config.yaml
n_kv_head: 5
d_mlp: 640
vocab_size: 8192
norm: "layernorm"
norm_eps: 1e-05
qk_norm: false
grad_clip: 1.0
warmup_steps: 200
decay_fraction: 0.542
decay_shape: "sqrt"
doc_mask: false
steps: 2212
Each number is 128 + 24 x the weight over its row's rms, rounded and kept within 0 to 255. Layers, rows and columns count from 0. Numbers have three digits each. The size before them is the row's rms in percent of the matrix's.

# down: layer 8 MLP down (transposed), 640x160, rms 0.191, rows 554-623, columns 120-159
# up: layer 8 MLP up, 640x160, rms 0.191, rows 555-624, columns 120-159
down554 094:118082123138103128163139097151119116089140169130087085144107092156145101138143154133162131143167127128195133155139175122
up555 077:153099145108097116123097095158128158165147123075124098145117131151092120138125112111119132126135097146132132126146156108
down555 088:117142132102112128117135137137137132090121121112127098071094134147135144078122131127137178118153112186190146126124138145
up556 098:117118132119147089099141135101164164123119173123152136120130134094121119131116148128037101177235138131133175123130093130
down556 093:118126158124150160160122157155128106121133119088150135153132098170106128140205131121152137130102092150100126130098127127
up557 098:084195125139112092145136136087129152125125135126133132140163117142108174099091108160159139133150095108153108149107111105
down557 080:112139110118128168153148125114163101123128137138125145074097156151148158098147115097129121099179151159144154137094154134
up558 109:128163139113171127093152088132117134119138132111152047106091149109125124124098114141105152171180129119134177119070103134
down558 108:144113143110112143128134107127148137133170139134113109093130147135121158156111111162143130152158102121126152129129139128
up559 095:165120127120150120148124143153129135087134110122117141137115118106140105125124151118133169105108108127166135137179103102
down559 087:153117115126116177126080135123103112111120129157110104094101130128102107127149137109145130152121085133182123156133121110
up560 104:147115151160142140161131114089122118043092116106140122141152090069150110115104097128119142161140120139113099130117091140
down560 103:134108114123135166110132062106136110131125110111102160123102148169143118100133151090101128119136094141122153155134148137
up561 088:105150139121136111127148119145101144126144111127146126149119117163079110120148126164111113140129140113118102099124138152
down561 084:127120117125105147110152109140112139158142136143100143136114156122160134094152136060125114143154158145125112100132090134
up562 103:065115151151127142133125137136165191062086152158127132099149147130142143123115166172141133143126103123094121127111126113
down562 112:175134145147099152136105104107139141124145098106129145197134145152100125095106118129159143137138093157146146160128104103
up563 094:108128149129149147150086126159143140125130121158115140043118149075115138060144114132146119130134120150130112146130132119
down563 094:164106183120131152128126139094136132141153145102219151187155142177149156136154161135128157114155112148146142151113140128
up564 122:103091146167126130118109124095122138156133146121118146077130129138127158103107159135142129159176148161066097121167108118
down564 115:144144163144107143109092117094137139164134133125166097183136132123130127122134126128117148144156111116136145135161169125
up565 091:099123101124112063101115120153110165096155133088153139133168141135114135098104124142128101134135088112155142142155148130
down565 076:116132072159116155130115133170119126132104128112108184131089142158188149131122160110131132122140105153125138171167135135
up566 097:168146159153145167127171136174155114151096139061089158127131123099104131115193152134151164129135124123148114110083150109
down566 086:134092122114114130167156099140116102119159112104116139082149148160102108119159111120147099102137149099128114123121141132
up567 098:115159141141116112118147107120114107111173142135092137118142116174128084117120186108137160157106160138131128159150113134
down567 097:097135138123101143103176117122137093113089163147173153162098134103115126142185098126126129161105114128132112159095085132
up568 103:164165136134162100159075133095143118099127153133185138119114108143081109104135165094153081152135135083098114138138133100
down568 118:154095082130167103125132093113182143151131121135087151129103094132161116091123079134120130118133125139136183134092133135
up569 102:150116104148129150099085159130142151135134121150146103117157112147150146153128122158139112109121122158126121133140101153
down569 102:163144128149142111116088142141110134125126089093152125122185156144092108099145109131098179122096128152157113101125120105
up570 104:114176135109140121125136138143119093122129154084105131093163144129129092185093129135113112138137130038108100083121114154
down570 101:148144126119133142111147149118116108121173135145124137112140138119145159136154099130116099153112122189104122134129140099
up571 098:168114165136128114137115140122126111116138153156099120117135141116081073145115178155107146112114106121119132126095137132
down571 094:139143118127132149125094132116093121146119103092109122152136140128088131175146137142168145138114133149171091158149096161
up572 103:166091115117085135115091116154086150142082076141116110160135102151114111122104155153116119133149153170122141116115145121
down572 115:122114082136140144129130146116107061164103111157118139090105131117079128120117130123140108148125131110119125092149102126
up573 092:145119115181126115111122124113084139124118116101185144131116087131149065119125090121121148136115128134135126130095134071
down573 086:076128123149102117093137102102103113163121179118131136167142159083130113124091149124110143100109158130120109090142113121
up574 116:139136115118155178137180085115113121069140138133159135144152117092117102097126094069135147129146129177132147144094121141
down574 121:101166095158124150132130135191136148135095128092137129087154101144133107109129117130142133154148148148135152095136094140
up575 096:120116104149173152137137132147124114081088137116136124120115154133117139137124120133109120076130152123162136159154083120
down575 101:175135106146117143139132160096122154117153100140133162083154151131139143155088150126148122127165101137158142126167155108
up576 099:109132151133130133135098104177122131104155138182086114109115109088147117126123128101171114176113126132140122116103154119
down576 114:143132182142101151097112078145103097158111100155157178119140130142144124116127122100172128122150133173121106130106145114
up577 106:098113132153137166121110111138114086164121128137098142177160116120116121129147113179146095108114161146132110106154148157
down577 094:089121139124171165102173152139082152123135148146131158098122096161172143120131103144127118103183112125099131095160173143
up578 083:121113093121090103130137165140079106166119130063136110095123095122124098121119140106202156127129127133123127162114124109
down578 098:160109136101119155130106158135146114114123152119125119144123086108101128136088087132167151136116127155153112137101121162
up579 120:109126074123173149066130085107147118113127133133147109129131142152117131143127148117090135148171118118127097123111137115
down579 113:110139115093143139139153148147070112141179106136125123119178097102110129171129112118114158106139137131153123123042155161
up580 096:089114165114131107140127096102122106141154131129133133057119117124146159112081108120155135124169130116148184121117126132
down580 096:111100155113102123120116166093105136111121113130141103138126131142152124125089101164164135093121152116139159158141159145
up581 118:163155109188144141109052123152156127093135143087129158115104134116152126129142131129177106150128084091152119131097143058
down581 116:105115175168110163127136103158098111121136143088101149163135146114141148132159170140151143126126128128134079118102121158
up582 090:103120121167127168088123141142147113121172091120143121180170137140116119077129137147105128096148156128122162128100153117
down582 094:112134133107132114126153141071113093133123159135108130098131123142161137142145120124161071114152117123125124112151121087
up583 087:102153193122146157159086117098133169093093128139122133137083155145166130111096124109134107177093110157143109132132117104
down583 092:131145135093090116156127155149110135160099081100154134130083138113157148153093119116081134133092156136119149155138160101
up584 095:168162123129116167126146106139140142145120135122137161168122158118146152121117170108088066126113157154096114132105115170
down584 085:143127148085140113077187138137153115118132117138138123110117164116145102136141141092112083061107117137130163117102140130
up585 105:154124093151140090127080108118120201129101137096135134087159101116148123116167123161139177143127132172144139081132123114
down585 102:127106139139111157131137182148120150105126156094090141173080104142099133135161107107148132116143122106164155140146122165
up586 088:110125113116103120101159138095089102143153135100142103137156165082133139133178160140170078109129118152125134168142116100
down586 089:124129171142135150138115122150095117122084125148105119148137136142089105098175106128158125150093181154158135150134163163
up587 099:143134100132119087105125134127134142111124123168101112124127111142121095100141145135149133166102097083090116149125084097
down587 107:126184117123134113127113124145126163090091106114123144087167134139155121126168114106109124115109130151131114106106103130
up588 095:095136110075127084126150122135137139102166138143112142201153077186139105139130141156122140092143118169117098154128111118
down588 098:122146129125137144115163156090123114108106127145180125085121138128129152128148143077106111132141144167207167149129149150
up589 089:120118128109143106105143096126119130098104083108139146095130112104135174150132158166125115110135146112088114089100164090
down589 084:104112114150092128142148128119124131136116210105102103167112121173108129149114117127146134132150149127107165161110140159
up590 094:103127130100111134130106181145113152126145123113141097098070148110137113138082121113130128158165132147118154121122129103
down590 090:145122121088138143150121114107135139115108103126166137125130092126114125100103117145124099122112125149136115118114156146
up591 112:162109153149145121156135133112115138154100165115152130196120125183157113096109145142087124160099116098102105151128130100
down591 117:104114103124089110108126112113123132108153101104066090129135104096142159168150129116126149103153134133207137120107138134
up592 109:106133143149146198131135156068119122126145111119099145125120109158115092089170165139097126126150118137103128167130116136
down592 122:129117131116107068119148094143087155092160116145110121133117138139124087116119139067113153112163141065115135036128125129
up593 109:119100149132114138165132136102099123147105119170118141096140102115152090115124173158097117119143123115095128098126147131
down593 107:125150119138131125121135128120110155127148127112090118113131152085080139122127187144150130175124125099121109123092121083
up594 096:113134160132178073124130173160117122134150141101155140156125160129139144132116079120121122139121106146136077123091125120
down594 085:168093102149158124119127110132106138116157096093175150111160109156165151114152128125143098135126136146128134150144112106
up595 092:117150123111141116097162118116121137115148107131124118119083124126116152140123142151149154105118160142115111171098148086
down595 096:110109131143118124147134078121142097131151146115141138121108104134097101114153107073073128182129103123096125120099139140
up596 114:093130143179153088185091125140124117124098108109121166139134121144147115084094110139118130143147118129123101125126167138
down596 108:088129153180142113137114160187114148148133063126120118102132123131171140114132142130116139082127109167088147124119116113
up597 116:146139088105166172164124155114146165127136147087084162149133118142113092139131128114096144136173135140171118119103107149
down597 117:156102088131141112125129135122088126113124126080139123148116123153108162138116133124119138110135119122130111155157135139
up598 091:106121115115145095094143066099174131112142123142131134158128102092135115117132111152133153137115139098139117124170105116
down598 103:074144120147071154133123137120175121130176126125132115130127114082115088119124117105136185119177137117103143157096142129
up599 108:099133151118129132147111123100151142096122125104165048147116134110146109089124152142134100200092128113074174111118129069
down599 119:151116099159100137077118116112109148127102122135138148104129155178186094166129126132125104105167096102095123137162116133
up600 087:135102116100118142151158165125095098116132104080120098095062118122142157128131139100152088115147147126080135087097121136
down600 090:142123105091155079120077137106115120130134166130119162192151098137124082167125094151092140165099136110180102148146132154
up601 119:089130101095136158218122127150131150102154106100135101109150112106131131087112157124126169103125174161161125117117145185
down601 112:113144117133161146095150139145160128139105139081150107096100109145123113145131120103119112136132134160103104127167098127
up602 091:105132152156145127129147149145169157125117143117134126161131178115140082091131163121069157104148134127081092159115106184
down602 097:137107096123123158107145074147163132118111144149108143129133109133106135119121137165157091124133134131172158134109130109
up603 087:129142135108166114118127150147127172161108129093159120117136095136116091113132155178163157138103147118073146102100126101
down603 078:147113170109078127145114155134117132147134158150116122148094150198119131160103051114156105117106128118114115142118150161
up604 096:114116116102133131110108135132143177129125129141125129090114173186140146160076165088123122113096168077129107104113142133
down604 094:139130120120136125167170086136119141134148106131138126080057134145169139094129165112123126091134114111123119153113142114
up605 111:156143129177132161140084110126093141111131157113148119148113155137153121117160126125114111135146129136140173097137145104
down605 106:105116103132147126108176195122129145099158115113153130107114124141107126116135147158130118119154107169128149139105088121
up606 081:154156098151155137144131103184146137109137153126131143105121127135122125132152133180117142101132168091084091129127136159
down606 081:144150096100063122092128107155133142153050137088107122081125132144142193121128173083126095163153108114117155144123124201
up607 082:094150133112118147108144106133140106155144103116127158124090123116146168077150130120124116085123121092117142123106123107
down607 072:146127143105124159144139131119139169155101139121123145120125070106139148163141170125117168159124133094143124144132129139
up608 100:136119150092118152093153143163159137067110118112126084159096161120118142127134156108125123133143167141101137134108133155
down608 109:142156146152110099125153111182109208132092141105099137144152114128147132146158132158164133093104107150139108116117112130
up609 087:146133100154124135097138143111130156136161112100136124127153127118127171113134145149112134086096113079097134101124137116
down609 102:140137146093081119134132105150141153122126159123130117126136121114107136098136088126151139130121137165146110144155108133
up610 091:090130111134169117147117102174130126081148137147120110150163126111127100096176138108179151168111178133154083097108103191
down610 104:167103145088143112097115156148120132152149120138097154123134129140158148117118122137093133091139104157072142142152164136
up611 089:144095131117155099079101137141164164132090141124146135122187142141138124148111122150124075100141096129108101103080130117
down611 096:106134133126131156141132126171114104137111133116106126063126079129140154160116129119126138105158135134124167134132169147
up612 107:131102142137109143113115162127114152145119155113144141118200133160128106137113146140077086089103119121140125138123164135
down612 066:102165123120112155111127123137147121136071167147124119137132156126136128112095119171071151138124104122112124142113134157
up613 081:077114110088127156114111126170131145107107129132162149128113155100097085135167108148158199124158112117130087124124087112
down613 084:132112129143093095122133127121125108127085119114127146139127129124123164131119150095116097167117124140122183148104158178
up614 092:092155132126159102120110110116118173144151084070084135151114125078122145137142108161110158152088136142094146116105100113
down614 078:098118129101119120144142134149134120112117162130141120130141142160169156125115154109110166142146167086139106190148123191
up615 087:153118083133151140115124100147137088103088152132118138148100135141129159153100113156136135184185125153111096111101115154
down615 082:131118123140158152150119125148156094159153139129116107102126152133115122108130097122134139128154156178135143102103129117
up616 104:103102130128153095172140123164102161163116142164119137140127132104092084140131142189105115087127168108147087124071117133
down616 106:063180098143137100023121136128129100115092151121137142143106155151136180123130117136106128123142133126148091139149130127
up617 093:135116117161128098129100141144122117139155136166125144095141087145142153167129112129087118189098087103168078136130120129
down617 098:137131145142161147107161108130120153147123149127130115127101136130095114111081135141139081130135118142108120173106183127
up618 092:152084051148109120118148089165124165134142145148129152138125152171148146183097134104154144159103104189122108129180140149
down618 078:139138101105102158149152134128147130129163145142101067107099146142157129131102150117150082145122143203166117150136145107
up619 112:136134162163129134085132137102078119068122126112163121134079149123178174135114163118110144156100136137130139124133121104
down619 124:129148078126102139125117133110155103142172073166155147132129137165117111141119142094079115122110118136100116131122146086
up620 079:118162126124153127167154084141115128136134127141155116193117107098144141154127107121117129156135127148146082106110141111
down620 078:124134098138149163144150091102087119116081189145107128120143145151169174104089153172118122091120138135147165145130114158
up621 106:107120124145156142120132079118112126130089145136102122091152140069134130099143102120143104126085098141132131119130117135
down621 103:121131143116106116135095139133155118141143105100126158118117112135096138132173123099129116171144135137109111103163134200
up622 094:155095153102143079150139175171118150126160105139139147136109104140132130173140133161145104128135144159143102116082123076
down622 092:119111119133138141109192139142121115110118163082123091158162131170132174153185164158146114114128127130139148134092078137
up623 114:111087125188130174083141125060173157127105108146142137131126151178153080168133170114144098103075156144112114150140147128
down623 115:134125139115120092160120140088134126159114104169089111116130130122127117142090140135145160126106125131110141144129110134
up624 096:150172164098152132147165118111116144091122073165111155110155174093107147106131122143151167113110143092120107091163097109